config = dict(
    n_head=2,
    attn_scale=0.115,
    warmup_steps=0,
    seq_len=256,
)
Each number is 128 + 24 x the weight over its row's rms, rounded and kept within 0 to 255. Layers, rows and columns count from 0. Numbers have three digits each. The size before them is the row's rms in percent of the matrix's.

# layer 5 MLP up, 1024x256, rms 0.426, rows 742-955, columns 128-191
104:124065107115120124099148107121140146047143135076121140157107141114124120162144113118148123107088101102168100108112107150135128109107119149110149175171116124190159140110084114101098109127137110
101:142147149132166132164125091149156131150097127135109091143128122134140135167103101156156133144164118109118111105138083118115119092114194134158133161129127138131182164155135144110104161130109127
105:074112137112125117108105103115181124152155104161166130098120129108129164140154135137113141144109134107094127157148156113119112100147162114132181128086094121148122153132128110161100105111116175
101:150158161089150163122117105138100158069141136118107125104087140118116127145191111131120134105116117094152118119189121116138123130163143090107124155136147118132135088152138144114105123068136114
095:145148135139140134123146152109139114086119126103070116108127109132150142114136178100131127106197157140139133125145112123160132127120152111175148131136086120129138137123123145087174124172144151
089:158176122163132132110092120152123163136143125136115142149126119136188181103150127131107107074132069122109099120137095112146119124104121068151119147098125084165119150108138163094139131145130128
095:121136174138106133181129134095110214107139127150097115173124124159125174117124168130125129107098160147163137106104123104092087101160152137158151146101144152119111143118085105153130160128147099
103:160115146162166110093134170090117160127126135120155131104161125098146109133152125118139188118115141099127163136079154172171136124141093113117140193127092120130106118155120144127134125094123128
106:165112168111124167155090122120117125148160143108115146136089168164095099114125149152127111156125123113153091115135146131118142116124177100139119158146134155124126132123118175127139077125153121
101:080114100138136125128147110134109123108121148135101132139175138119137094112149157098164119094101138157140130104152104125098080139159168102110133137181116116090109148148159119134101073146129117
101:120082166169096090103085156148103072112113124075085099162117111120132089093116148152127135117085120146142114099071112128134114113119110093118136134146109097111117154109139099165139132121127116
098:145141055125103121064112127112158164110149097139098144168129115133127137172122140134131105076158102131153124097116147133136109120113113121177171170120155115123106070132116104109126149100108158
111:128118108153154110112135113107127093137139115112126136080118111157121093150154095132102153163123095108135150115085106119128125188119095130140124112170087167093120104137098151123107114131092106
098:135144129159191087108112123129123136120175139116057100140145118098087161089183128136122097154138165181105123099129133120139146129085095127119158158114134138148111150164139149118134119106141176
099:127133131153133154132172132106163150163159082135137174106129135113152136136150112127102120103116171170124124148127169153155094115106122087128105102066120118130111119113102165099120150108123120
107:080185136177132107139146168128133156138064129080126144105140187124092134149135119136074142094125134134121178148154086120152161124140116106174116120144118106110123126132135125127148152127126150
103:123116132166131150135150118106110116107156151149124175081140138068131121167140091126118134098127147094094150118155102152169151134131123166129113154117113111154107118140113108113105153182105092
103:123119135142110116097140151078109119107153153111139106140140096137140147141125162088128122116138140122121151116108138109077096146109126152134113147135107100112108148120123145112122110111089123
100:126156086144132122102090136118128108114123159117152112163149131142139115120139139114115127160158127176146104122089140173132140104116157097089132085111095136119140120127160147127130094150148145
104:145121076126115126141141135143166130108127141146119132158179160149121140129129118117138140106110178161148182127120105119094116096131098127109159128132134126176151129105112110103173152103127104
104:117143122135124136111128111145064079125139114128137096142129080103126103101110151151147184175098139112105152150129144115150125123127151148080127065164110132129133096155167151132145189130130136
101:129167124135152151140142105135161111116112117136109126078118100067113112119143133170141138157154083120129126158113104114130125101116083124118120153123153127088123146162082141130091136113146151
101:163156151160140112095121122143063141156152144098125120099133105127132112126141119116160121140130136138126154164079118131157109120109133119132108106169127147115111129131117143125078167122133153
097:091089078110131146141142143137120098146142122126151127128112155112129091085137162118155111128111141151181151107159171140096135155102176132141134137101122151147135138173121076153118171080124097
097:094120151118118104125103128132127147165164121147129175113156146158189093069143125097074121065120125125157138166138173133127075106141144119124155121162103139094126109138138126171135101133140106
096:102130156111128125116111100111137114159101135110131090141146113092138132162135127097090125152141099118129105168127126115138138164120121133130056115072136143109081123086108179090147174130125137
103:128093166098122129163145106199158131131133130131085140151120138188141125161153136117151136098123117142084153114148149148091159127112169098112102174133161161117122138152152130148130106100162123
096:120113110105104130179087112129110107122182143157186098100140146103124131126167136086123138116088116140120131151156128163123088146118128112151100105102128121113152103097126117122130110141123129
099:115145130123164104129155135121139159108158117137165112091108154099106107118133206137139105178147157124107141149087148136059102143130119102122174145134105167119099104149115121143121146141133074
102:117078112083148145144104118092126126116102103156104167125091109145108166101151133167114114134092085132130089116149114096096067134151114087155152131144099111135180096100108114194147162128101101
101:143111137113114142161138105156085118139104159124119102129125157111149118142143127079100132144136135136117094171156138134120129147111145118112100086139103102135106146141150143111145126134112146
102:142183141115124121179129075159112102128135157152115173105142147143129133122128098104106124129117109103164156154150094142098091142158127163140151160117100118099119165116125107150121159152129136
104:155153140122187081118097061111142133062153117128137118130090108074146158105140184099134148129129131133165121112127093134146161123146071153116167110154143145180150104140100126108130135165116201
099:123157104175139110134067131103129101137180115069107113121090160098132089143137102097101139135142125116120147067146131140124128149117137116192100123155137134135107147121094138144097152125110130
104:104096127138104113136143117124171126140083137153124146100146133184160113135137111091133110133151131075164136096125163130126127118135127098104127121125112120170123150123144104164151153085146114
099:128132109130088098122141116140138147119127092133194163188087152127114098124159135145136118123133072160130138093133088129114086132126126118109177180139112126158093133114131126115146149103117126
102:143168153152166090159141099133162119110154152173095132181125110150068164100144122085126123100118143096091146117146133182150135115136138194132141127168157163157148145110131103152176152115161138
098:146115142115121119131126153143133138088120141135119096109115088114188162122114159157151151128107136133176127106133131151161100124114133130153115147111128126142133099106153161154126131122141123
100:180110117159134143108124161155131138110126135177145121097097090113130134147112134146133117156144106162122092150186089162119156175145142108132136144120133127103170171137107097124155109102157141
098:142141111125100116133120111146101113158144106135109117155119157138158163133117134085122144081096111085112142138160126118143149120141090117139156100185117127126117125098110127143092161135130088
103:099116110082150140133144080136183102082163138113130143087094109140128140126128095105169110145157105086069135112099143137132132080147142139133098106117146166155142157154102075133125162143127103
095:097112153138098130127154176109113134092149118119123109100143159144152140142109109080111113125100139173153128117142131106158150107154164143161146118108133132155154110133135139116140136153139141
115:113183168187136118102121097096120113106134114121095134120153124175136127134122096135107152098128146101088111134145148140156112132134127143155092114110119139122098132130122153122127097131182128
096:139097148197132133173165158159105132110074140089139080097170141147092104098091088113093146152113135144075125128111105104153136120095142148146148093108136134123149113116106110123112170162123095
099:096144127096171136148104120105122142143142128125120134137107140156117087113133116167095100155146177097108137098098141129119082173120098127167133115112161123134102115160099104157110120088142170
100:125125157161148120105094109135175150135136141081098134158109150117131131154139120156127142116128110171168134176099164115126108142130077167105155132127087129137135110124135127128144118114115124
095:151143115121134129092148066197109133150155157131115123125136128144153117168119121123147141083177117161144167108145139126060142116134112104139102174150121176123125127079130135142127136122148142
094:090123114153090139122161121131116105159137097077145124126130106144137176126117111099088179120153114153076159131117133134100135139135137150136124120124112097140157149145125130142131115127158134
102:150107115147134089107134154124094130144119167123114135101138123158133121145110156153103118107109122101125126138118109132160132123116141140111110140086147122094123141122149184176094137078115156
092:135105123160130139108115126157164115133092134116129128108126166164109155135121171104151175122088123093118112090124117113156138105159167139128089063114089105151127078139121165119121119096109116
099:120121110137121118158177106111123155109130148125056105154137117106132137101128130153122137142134118074091149092084171147097124139141153117110175114152166090125118089109129122152173106113105134
106:114119130127109094139085168119130068111103127082148152107110176137153137088183077141137130151131155122134083075154144102124125111126150132081157147126178176126140119140132122094102133149128095
102:118090097131146088151083117161109109116077107144092120094106127123115166110110119131110152097119117115136129119144145152115114133149116117136126170134119094112113112157115061094133159118157165
104:127117077167082141124127183138099135132126142123165128128114164101130134153194114098140149138133148176122127138107159111136099157103158150111109133111127108134109129136171162114116170138157104
096:159154069115138134165118163098127145137146127140154089127163162175131126149148139166113120105126111091165102164152106073147116134118151158126116154122121114188151169144119105140125124116103105
092:126094177138145150114149137164141145122096156124113135147107109129110150079121085120117114134166125113129046092126127114076161132136092131123125104139110117106148141094118156115183110120153147
100:134135142154107115135122119165119121121142108151120138097098129079093142139120108110130125130127120128152090168092109129157165129142111189090161101107092142122128135115159126120122115090151119
103:136086131117139168114129160110157131154142165129193125138136176172151061092123106101116121115134144113134156103104127084154122143121101149110118124144124111104110076138129136126143138126113141
101:100149125094108100126111167103140123101063130176082163168133107120124140108124104129149138127145116138195106156184142198116138148105166126164138113134102072133097131061133159115154132142161124
101:168143147127160118102124149145151066108114132145099125124111112098162112128160146107123062113119134149116165109147129151085093088112119154147103127170154092141158122124132120117139127153114154
107:109136106129128130137150189093149162146106101123170158092085076128133123108153104133100146136117149119088134106121134123180124140131120115129130125118122112121113146169121122172092111167140151
092:091147113102125099185131151138117102155129141142145140103138110144139132126171085154118065125076150162076125139169120135107157141134112107115150112138114145105130109110094107143077141135163171
096:117117108125135136118129201159112112111131128154117147108137081143123119132116094131115150178125112148124108104127106112111134123133129081142111132139110169142134128113122114177152163169178095
101:121186123097115105159142138093164154129134149119090124145167149155150155109104104139157106111139128112125168107143145099093151128158131121091165093082165125141151135159173116124149127145143137
107:116109155095178135131162140151127119094126136126084112134135089136163102144125126146131126095098135121117106137132130117133138137144144106170142134140090160101152121136161142144126105112143072
099:100115107138115114057177096096110144137116144131136123153132100079137088100133127134115151136151116126148177152144106115115185090132151099126116114119148178139105130141110128080126148113105160
097:176124082124147136158138132169160137142178139073160114083114124107087168139117096172101139126111103125138127101133140158115117158136139123129112128097117099084129161135147063139100084109137111
092:112143191134133136132145126082155157147130137102103148140136115142150166136120155134102140137129081119127139139096127113111106102141088099126118122076124159078133129164125154154135121128121159
103:104132125105097183103126106117114120118136177165124146167165163206105133153134087148122156121125106120098156158179082136132111101119168125106158099163113130110090096144138114127133123166104142
100:144131095149160143154125093099144102117115125167111108148129118115093117143095090165141160130133107109106091143134151156125145133172108086122143122080139177131127120130105160123137123087110109
101:137143117115110100122141151112140154164096135137117152111156084134125152115109145132126085148108162141184137140031088111138120117143121113117078113117127126123158148110121119121132145131132132
103:110139081135199127160115100127125081172138153147137108111128102191198131118130139122137153097100102112152129112130102138157166147115153134137167143143152114156094101149126126143146154154144124
105:176119120153114132077098117149129101096156124128145138109130145119089156107151103136104134087116124181154132147117140142077154116109123135141117076128146148095143099087135124144093105120108120
096:095104125102082117080155157126105151134048110114123145096098119107106121125132106084146124157122134136117149144099117126104077124111102088106087135170128124119106131167107098101129138120104118
102:120115106182098111115123111144160165104146129102136112150111095093135103131126147112150150156132163137152128094123146084129138165107142122134111118103133135171149121134134149084089091138143085
095:149149155150140098149159132152154061112144099126123139151122170119133161168094113128138089113107104110134136176117125096170145135115111136132084139094101138133111110118125168096070123106111129
099:126115156133148106127110132134081121092126110149172118130102120109055122132107157135127121120130123141130128145108124114125115140130126121116128162093147133122175132140118135116155146177143161
098:147143114097097176093151119146127105117128072139115144154105143121118122086146078140174128123150136145089123117187135129099157124091102166117122106148125146159140156111132145171147128113119141
096:162153114121105128139101182127113151181129135111122126133133135093122133128118122159128084130085094138128140136125102122101141110127154088118112089122130119136143111099125107089105125143117115
098:173106107133129139100133105190080127127167118119144123135103162102139133124127119117118128123142138117096128126126118141157100134103103124117117160078149117119095152106142121127061129119165129
102:128060115147109103177138116124085149054103114146139128142084126134129116151131127138185114157146124117105087069105185133127171155148164103117097161102114114126148126125116101127115145118088160
099:072086122102145152114102123130147130142123094176146173089119141142091104161144145136125089143151096104130098107123165100142143108109110135143127155144160132075146137135120146168090165125104144
095:185161127111122133132116144117174130117141124130125117115123129148095163132121110153102080150142166122166100143118160128180128129122199133111108115149164120169177123104138146139075111092138138
102:121127115112133169117113126150135108121122141124106148138155125142102093094133096112132067130112162116109128130125088133116127158111105105132110105121143086172114111105121135141115127125133146
110:102175149115123154162088117158120125118106209107115122165119116132109130120094137138138117162143120141075136180154114175183151139129120153130108170095132104095121140144120087114109129148098135
101:137091091131087147143165103175103167148112108113084108062112117127129153142115107134147182096050093142136121103125070118131113130103125164107138140111146131140140138152111112138152127146123125
099:128130128135100118113107131131085145106090115130110139089127151126094153118155139110139099115164157104101148114105136125102111167121139142137086083174144089138110171102135096145113140145125170
095:128127090172147118150133156137127065172172125141151061127104096123138132112119115103138119121146074134162135106152070106103101129171106123144147127145128151129151142094165145129123130136133078
100:153110094124105152119140111108126138121131112137161087149163166124082089130144141153182113099173153121131172148158122103160112076137167146115126131128113125148088106106136087068058091168110148
098:121144152098114155110179121114150159140178143129150123140135145139122146126116165107181131131067102128092102153115106122112149107125163168173140122143110136149120103104153121123096161105111127
093:123112141184120162114092104128142103128134144158129118138114108112153078129164120139131139148144144088158092147160117143116142140162091105102125145143116116132097183101104081142115102126142150
104:106175075128119162160133117126124104097120128177116125138144114156141127127126098119076120096099111093115123148082087140110132151114211160146165100151153135120131151119126130156113119137125125
095:130106146168125098079113126143154172136141093125129173133087113118173155136159111126182114097120093120124140113117092122128179172135162146143113101141200132139098133127139139110129117186094109
100:140117127125089055158130137137131118107100147121124155148138141122134122152100129147118104090156114144133135159116131099128092082144101130094130140138151138092077134154132143083178102157175110
102:097095153148151166119132170108111147136152110066121135139097133117113126106100104126150131142126105128078132108133117088177160123142163083102164150076125112138098141196103092138114106122137094
099:152141113140138108120155095140097109093155160114149121139135080103154115155125105081134106107124099122128145125113139111157114132067166114122166163119126152084143101166136125142188165135170145
095:118171138139101132130111103092135136138097138146161126103125138177100115146111114106141161119101122139120123106143150079074154108171141118139119089127144159139122113131112116111154128129132143
097:128139153131171130193116169094159138093118112099111114153105123106117129147141109137117129142136093152105128103088147131163151096133108118132125114121149123120083143141129112124088145144171100
103:110142129099122103075158127116165121141089152122144119090127086164112092131145128126142118069191152157103137129164129125142146151100116154132115111197173141153140170116115118137156178119137119
100:126114109123157106131122091112131088097143140120147133157103144164089169124102119157140114120132153159091127152155106155143151124132128141102167125121119109127128136076124161138131150149111154
096:126118122152139122109116126132140096128069097145128140127116131102148125111156121100140157069143116144158133135154081091157127139129143149138151132113148089174128130139125138118120110131145098
094:101194151111126111125145191116135111099140128103130192135122143114078089150104121140117130148127130148086132110149145147150155122164106115100070143116115159135152149152136125152134145152135119
099:131128105120134117102115139084138144101155127154155088163140142105083092147132148163130103149096121167093140130161135164116093179112155168133123154112109143116142135166117127157142117163130130
097:090138147114119090123121126142158146158106097133153105123126132174107147128108134152105124114129149151149097135160086121115157178074107152115137124118149108130119127127138112131127097129150155
090:131122171096154136083084154103124123129105139083166123130141140125133119170105101131109105133146164106134170173093121149135129131108125137146193107131148095112071121071131109141151101125147132
100:142163103120109109151151116119125130130094088101116092137138119126118141072065109179124128090160154106112170149116154135139140130111133129124100110132138109102115110146125119130099122104128112
088:120134119119148096147085165155121095120169150105075121142095163135105122138123106136114139100124100138134133126153151126069133155097103131123131146105131136148144152134130145112139133145144139
105:173130117069139109113101081086117132154121152135114098065180105151157109120107191137127153131121154135127158138127107086105165140167169107151124131123112172129111163130142147153125169129152131
094:160105140148135159184093100142104092138124134127183176121151137105141157146159089149112156100137128150117135142131131104194134103091133089099163147123127128136151141125102109098140095135193141
074:094129158127098156149151137096134122120112120135152132094113141133076120154116153154103167169096138090156139173087098123127083120143158178112154120164125124137094131113076119108104102162087149
093:128134111109118113140128170087105129136121119096097165113080125112108122108158117096129148095107132115109100153094157130123130160090107117121125153114158147117116166117081158107142142138114129
102:115149125142106168126111133084071160155134161098101119144120077082136162107125160149148133099084160103172102156148129102123115098122133137156101151123131106129111147102173114136089103113124149
103:131142142156157110096099121149093105102105096131118124156140181156124193158138116165129114159131164118112126123136128112091137106152150148156112128125135100148092148103127118143121149142115156
094:121172185119099097170108117088121124093120139140118126113138089110167128123124124111099111143129120080091101157192165114136126123146129067118104147161174124110133121134141117110169100128133123
094:096121132111135093130102089179155179170108083113145111119143108148132136143116126123164089185136135147115132101149160127143167140174166156083118094130130111117115163103153142152136109136157102
094:147123148114145113107099142102108073135115129122130131125174137174136134129141145115111113106160140137124167104163138111132109141147099121137140101145095110142170096107123120095128142095182153
096:096131098135125108118136101109139154138104161119134135179133118134151143134134131130152126161137149142157128097158147105146089095145124096150134127104128140082132143155106117169109117149098145
103:133154120076109097105158119145118138152189116133177075137180140124145154158143119123113121062156096181108131144159129107136147149116174105100128157134110181098131135151108129154134128109131149
106:110169132109105136093139126143162147101117157139136151132150140104134114092154156154146095120080197098099141132149100168124153107102167127117148132132153092110167118123135143093142138127140123
098:077136153139138144131141126096122133112089165133116119114160089112115138118103133140133122118091136095111124144141156132105151131174132105142103093139129117118086099110140134118125146123147136
096:158126119142098156140149106109160106184125125147142182128150166111103128121102169083164101118109124077113123141148150151135096123116161088148150117124123108120138162161129125160099104137140152
100:104126112149117126116126155121130086137121089106156145132141150121124131160138157085166132162139136132095118131090122118119150125145113126114128108101117139105126169133145145153099123118125148
100:126147081164148115088132149147112132112117133100115075139116111136131147128155088109098085114107131124116163142065076075081161134120118120130105129100187153125096158109137125148148142083113130
098:114153151138145086147131126119130109147144186140115164106146129121129116130135160116098135171160127108150167139112119147131123150142129129162127108125123081105122130086144129118129120133148135
105:142100156116150126091161109134160116147135125154117137154117134163101127112164113112183113135086132136129149082087160151129148125119123113174140103170091151134114097103160181155118148108097142
091:117148113099187160111115155155111120139084151135152114105116130078107120142146138143143149104126139115142121126140123133138151168138129135085118150119131129100113120137118152093139077126088116
090:102085129103127130154133128084126143119126113102107113132101122129154121153150113147125142154155102152108116142133125122129139063088116117103117129112109190144067083144092131183099103139178122
100:090150107142150156115116149146149121108103096157157145161132085146106128141147134154137125110089106087123137069095138123159165123138104112124112167168101108139185148122138149170159106124143115
098:088062129123115130109150120100068136129131099125102150133174098152127169110128118109079119130116100145115111098162136118182118137089169121132133136130159142133111123123137162179096136112075122
107:090137120171142149094147148118132147089129177144136131127112148103130170154170148144151127134139125137147117101178116155080085117144115123113103147168125130160158168157098101131099137123142110
105:155162116086105113152091093117173130118112160152100150139111170129160128085134123120072131102110104157096074136150125072139119131137164127120125129135138136132102133128151151113130118151153105
102:137120130130090139107133117155126148131142146089089125157117119108155152139074098108116185115134170116114118141126141175128122139129128152120137120129132152101079111140143136100126121151152147
102:141145136107124085153138138086147136129136156109113087102102094134136184127124117160162118121145121147116077142148118110128141141160103129119136119103123144171107107130124133132119117111127099
101:130116114157110178179140119116116141136098152133108116079171088150102129132119137128128139097097122110093135167158109115160133123196105188121143146112094097101169138111165127135194096141124142
103:138174134140108102125116123104133078149149114134153130138126143130148168100151122141144194117149127110166193128132106166118136052102124071105130125112176103105145119121146109121155112163136118
103:104114168128144173132129076172100127143138134128126131106097126089119124132088121146106139075156119128165125150149142175083119142109165176101094114188066110119142086118119136147125154126103101
100:140117102136129144135150082133185135110078153144112179110135150138103099155094131153145129112116126130130122094119131130098127133160119157075136088111153133126081127098133104114113104141133151
098:133182130116136149132102142146127147152117083157108119126097182087126123110082147147184164123122107103067124150170153129088161134129175169186139133126131108155142133098105159093150070137111144
103:127162121129087102152066132127159131136107160087133100125097145073115160144148108178103140102086093130141125081142118120146155141127115105100114114125128114074095125134124116136113119142168133
102:158107103128119124094109119117132122167149073122108122076082120110126083105133127143095088165113085142124148149149109112143116117125118141098153070147142130100170093160157109112150088121111112
105:089132156115122098099138098086163147125134132140126117113145117171119153143100130112144162100133114120112109152179164118175115127119121123104124119132085180146110169123149137115084112164145142
111:147150082107103072136126175140124135119188116104101111140168116169119124138133128166150151177130121102145152127137142131164114094112131162123131138141103122129120132112143150152152154103150178
100:064154168153100140126131128097142136122101101110153099158115123111136125095094119073145122112154178111103123106137128151147169120131145133133147112112122119115104098108138114183117095123134129
097:135162118109130134176122150145112164125134149098152101122150127104126170158121137120131152127102103141094131120134090114136118104131137095132124107121128132161150099124136132084125127154127123
094:137105123141075173133113106128161148101165115162124097151074124129118139192121136179174128101163180143121133105140121077145119152121084097157110136153117138154095090151164126145108094087137138
106:152134141131098094135161120169109061165120078134155153109114107172141155101137170136141119130146169100114109151138134132126159130110072149152147076128120184178159114094145119104101100160123111
099:093098115145126116124153143153132099117137130156123145149142132119150101141116109168154131109117122135132108115126156155155107116168114149138135122198106139116100122131084121158120126103141150
104:099099148146103117144105167127145101116155129100152137155121097104121129121143131098113141172157149157136118122162149160180092125075099101130125161144139150150104186134131125141149161143081150
103:133126119143128109101146161167172098167118138134157136075146133130156110106071113110149162133117138147126133091112119112141141118166149096191051111097133145153078128138131108116164086103111153
099:149083170085163135101137149139145122146131146141141145118172140111181126164130098105105093152131159135144113145142124116103126103119134084143082125127143133154120169082132115153136151125139102
097:144153144110126098145091079113162119131127167125131145116104137143145112167121125117138118105150109105129153132067150128145144070153123107090129099134149117161101113104100136097094124121166106
102:084100095111106126111121132121140085148164147125141165112124133124120145158084097099140125131091148143126097138121102097121131102128141121105104133120123154123150116134159117104150117120115131
093:126091153141143154130119133111140147128087117122111159132147144130132138087094171153118128113142088102147151123168169086139131124127092143118114122152145106167116106139154157145128123083158131
096:068103077106136104137147138132155171160080154151087125127093098127138160104103109117150095125122144089136114080155144130128142139136143116096187125068091184135134140149091085113092150135145096
101:133170130101140124124110122136106101085126139113134155098121139118148131123154130150135108142136159136101152122148123161151124115126140130102110107085125139147137140132139173130139127163100079
099:129091114123149107119107110147100135109126134157092107131112139144070138143140105109129153158168114124118140143147112139119111123124141095121149168128161102131113123106137153147128124127141129
108:116132153125115111135142113114134172135122135100134110123127107122149100113124134120114063101153108128151133092131115108148186071132109143139136121121148096119129131098096123181158171139126147
098:113157164110132097104122067106124149119115124121098134140128130111152143092139139151148153144088167106125120154144124132114122130112134176118120150134111104157123148105104130163106121168128123
096:115162132131112108146112142081120138113123088133102149167156151146134153127144135128134070125170126091144120168111151156158142132159134139096134107112136142123124113177098147094164149142137129
101:166154151132124112149109107075155149125134133100112091102075119167110145146102136151135179120168134112141132120102136099105136102109107170142128116152130170131163111138110113170126135121133123
099:104121143130110127132125148163136111119127101135140110130107132103081130108103138123134157157144128140120170167149104130117106149119133152070107142156108185113145169136149125180118122106109139
094:159174125084113093145128098190136122132129131066098078142160130158087153159109124177124120149143116146153111143100092147122102163165095104166081140140122119116150184153117130110149090168138101
102:144174135142109125109087106123131101165113090163108076119110157109130144126096126114153090157171143103142126128168105113116111131128130110148117113143124186121129148095122101093138172077122137
096:122092106104165128135082124180121103115144154123123131130126083152104144147132168128159127059098112099128133143077135154122149149086078122133122113152161117153107161135118099145126118125125128
115:128112093130143139140111115126113123131127128128114135127107152121122117141122147087139171187099155164130131126099115161145082159095136118153158065125110086110140098119100182162153140121127111
095:045115138084104150143125154126093107131153110095133149150176132105100147108131108116102151144133129201132117080112127133146149128107125138108114116128146175132139098130109122111135132145127121
092:133104130102133136154137060112121150121139098104149126134135108107111138142104131108092115139127142114124163148109139113135124166167129131090123127118139163103153117100113148111136116085153141
100:127096106137083149155136161131112135129127154168088138080156099115082118134147140133165179116157134134119108131147167164125066161103128164116117131122141076163164184189119154116130146091127121
104:131092152078128141107130122128106137141158130159121114136122122140131103123109155187154081125106120135100132119116131103167129123151129119116127130098127093121161165060130102142110171127116102
107:102155103122127127123142158082108127151111104127087169156142121119126100119148135141183172123093120167136113095137133126116145126061149149094135146119170116090109128137138139150110148135171112
105:105168082117115131155129114134124104142111130162130116131094063126116083113124117119153156096163135121141125132149094113112117144100086142159134099131137118140097103127146135135126125154175102
101:144127116180084164140126107167127143143201150106143092110115124139075150148147134103132130124137111136135111132112071147113149142130139134116102117127181102140124152095148094125093127126127101
103:102113133140127117132089124115084134133100140075109087129099122132107133135097162079160141121102107115134096129077110145128110139129139151109150144120127137098125118183150081149145073144125100
105:138149108125107110130140158133121106153120104118142085082125106172149118121104101134103127137110104111111124150094081130135116179145121128120147150109117131093134086092130146140112133151119112
099:107154098099128164121148117111087131116136177140182103140143130125163101161169121125093145112118146136130146125134133096165102101120160139106153122120131120106125093136144109127137154172121084
103:121123171091119117150113125080095127112158101150146178134064170119107129179113134110142094146113128148170147159124131131155107135158100121119146114144116110098154145124130134145143116148138118
111:153137117091086173079091102134127113169104077092109110149122149104123097100141108121115102111101155167128101083110142159114158129188101127134095112143166113129146112128122131135098119135124134
102:139120149105131082116145087077136142132107095115148127115136131130152117127083135155130117137111131141104135146101102147157149096155126109141146101149157114140168113112148160102113152141158111
088:109094125136120102092120132117134165109142137124097108115149139124128162105115100137119141103160094137149099166103134167128138133168132105141156091156150097109135115129123148128099156100122078
097:128119091120122122137156137143157187117117144155140146124157148118111083085159158066101170103111123087135172131146120139158102138099180117133128174117120117136128128161148105168139133079115119
103:167131135090154111111142108141134182134158132115128112118177102134124131128126137100068112108131165121141129098146130139134091150127124167171110061133165094120140153152123119158125147118125125
102:112104153161136094146148133104171116114108160134164129124141120132134156113110132167160109159143154154115106130143119128112112106134170075121114123153108166113155163144118101187153087111130119
104:118120132105155153161116119129133128130170135159071121139145172106126109154109117117141153133115118137135121141104095133140171113103093175103122152121138098118163121092099148129172159150092158
097:149088106088116095085117139130149107139148148108114144086116098150120083147168153110156097124143133158145131148074124136090161129157144191121127092134061169138116194151107124126102131118110150
099:085134140123081125162152162113129123115143115090122141155090109128151089133121117139111132100147143130176127120151152136113146094113115115122168151145103130117131137118149147142095118095114129
099:106134156104154126123144114148101130114119136120126132118152135135168140096117149097129149156125108104132162152144122161140164127124122115143151148150102126139133175144179143094147110157168154
100:151150093126121086138104107102133136108143098102120137156119133129132113111097143108144114124129127144139112158147151143127100122146120128130145121110099095135073168132144144096137123170123113
092:098137147166114103122110157136118140138143112138117132110175102164124156143157089090169109145115129127106111117142161126119145102101132124167136163126100131131132115153154125134133150104107115
096:124105140118124105164133157109127127166174136149122180118114120161124154082127157133107152126125132130152133128080156168123129150169117154152127134122137111147106181119129138104129120124163131
098:147141088133098140119142169082174151102110134083101058080111166114099136106180109104137155140115133115150084155134097151107110142137173133144136126134065143126102095160125171100120144139088128
107:131158124139156137091150093096155126090114098136116131124108099130144104103115142122130123109116116126109117160111132145166099124098131090117117138088112146144096105127108137133138120069114138
090:159133112149131101112149097121132177122140136117121122157122132113131112155101145174134140104138115120130106163107102144148134128117121130168141194136085146154141174131120136156138171100110105
091:160089136121167121147095155117124150126172155157110056092116178156108101176131124163097126110127114173119149157146134124123118142150138135149134133094135099092110132139117128143113141088113108
099:126118095127098147152151185138149162115125099130150136177092130136169131146110149126107205139135112156122147146133143142127140148120141147176089161134093110132103129115113135103193117186141147
104:100115096120121117177165109100145099088102146133140136140076128148090151143094124143154158160134154123103123089114113139154144150106122103161157134112101126145106134087110150101164155078063107
105:136119136149119116114155141177165126136103124091093094090110185153120132081145123104122131131165095160117138079094062141118127109105139146098117171109153120095110161106126113134130125157126158
095:086103088176122099131133125101114120126206193129089150137106133146190152136180160110103076123135157142144151127126123142103145131083144132101129142130132127141150130110126144119133122166100115
099:130099133108112160151118185109134073165108139135102161141131133110142110145122148113110110139121138098091110115119134089100099133126136141152130118149171149203083179089136117165115159135144132
098:140153099116139116134107126115089093152110103136134120119117174064115135112107167130095110150100163116127160089117101134137142131148119120093118158090124128113115131115118132148185122109104133
109:154172160148103113106099128063141143128136104140112170122132152110099124131095121118123116130121116151132176095131111117136134178139136132154082135114164090110107107138111157086122047134105153
093:095122108171131148150157073143077111128109076139120097137099076132106142109154134126142118149143123142125128079128167105123116104154157118130138119136157162139097101086119105116144133137119147
100:133143110134098112083132133149123139145108120109155128098154106140140101145128102112127121100142140175142141127159143102126116098116132091131112146182147151129144126163119092123061096141111144
103:102121085109085089144138157150136126174129072131093145151129155136122156163143110170119191111138128125124106112147151186104138132104154139164148146144134122116155132129122119161102093152141100
104:078073138145072170081141144078099123137142107106145160093135156150115113120124133164170126130139138162163161106144144132138082142152089091125111076143125120107120118140139120124118141145145103
100:102114085113097146112141144128144124087132144152136129148126180112099139122123158144117121110129118116158118133153134114141162128153120106101143088109128109168159105152123098145129109126121090
103:164163153142156143103177116142128096134104160105113150142158126172144094133107098131136087101128158156131107116156082139144162109150141130140107147166116121182127136134074098110062121115104164
097:094169106145143122106117159095123109151123148157143143143165096124135148116170143129116125146122122109097128167158122156154150099123129124101165125162079122129137112154164147111139132163112176
105:112135201125155120183116144078126105128155136118138144133134120138182132126151133088134158113117147096122148098103173113129161066160131156121157128124123110096127151092109101148138147095129133
103:145148146135093116140092125122126142172121166148124106121182196112113134139104082139134129097142118132134158134141125142141122138116105113161107117129113096113108117159109140111111175102137105
094:099186144114114140150131103134094123115141159116147110111117130111135132126126103123146128126110142118127130164170115128152161085115136105169137125112134178142144137122178144087089127103094101
095:164140153126132133174098142117134082126179149106136101143128151136118138122130148151106107097124142095077107116118162162112125154129093159160165113123156164149155139131156075161138094114140114
098:145119093133153130138150158153134117156143129125085130139109152088102127087097134146143173117141115124145078194149120119113170111126136136163101125104143109113137144123109096125128120153101114
093:131140093121135127097109096123068115138116116127120093162143136135144149111157139123122137104091122129124100165159114116091113135113131125141114128149134130100122123131100123098088111112154126
095:088107105131145146146123145071106129125117115129118126126127130089086148124092162122099167112123084160155110143108122101117171122119130131116139102133138089149119154096106151141070166106112162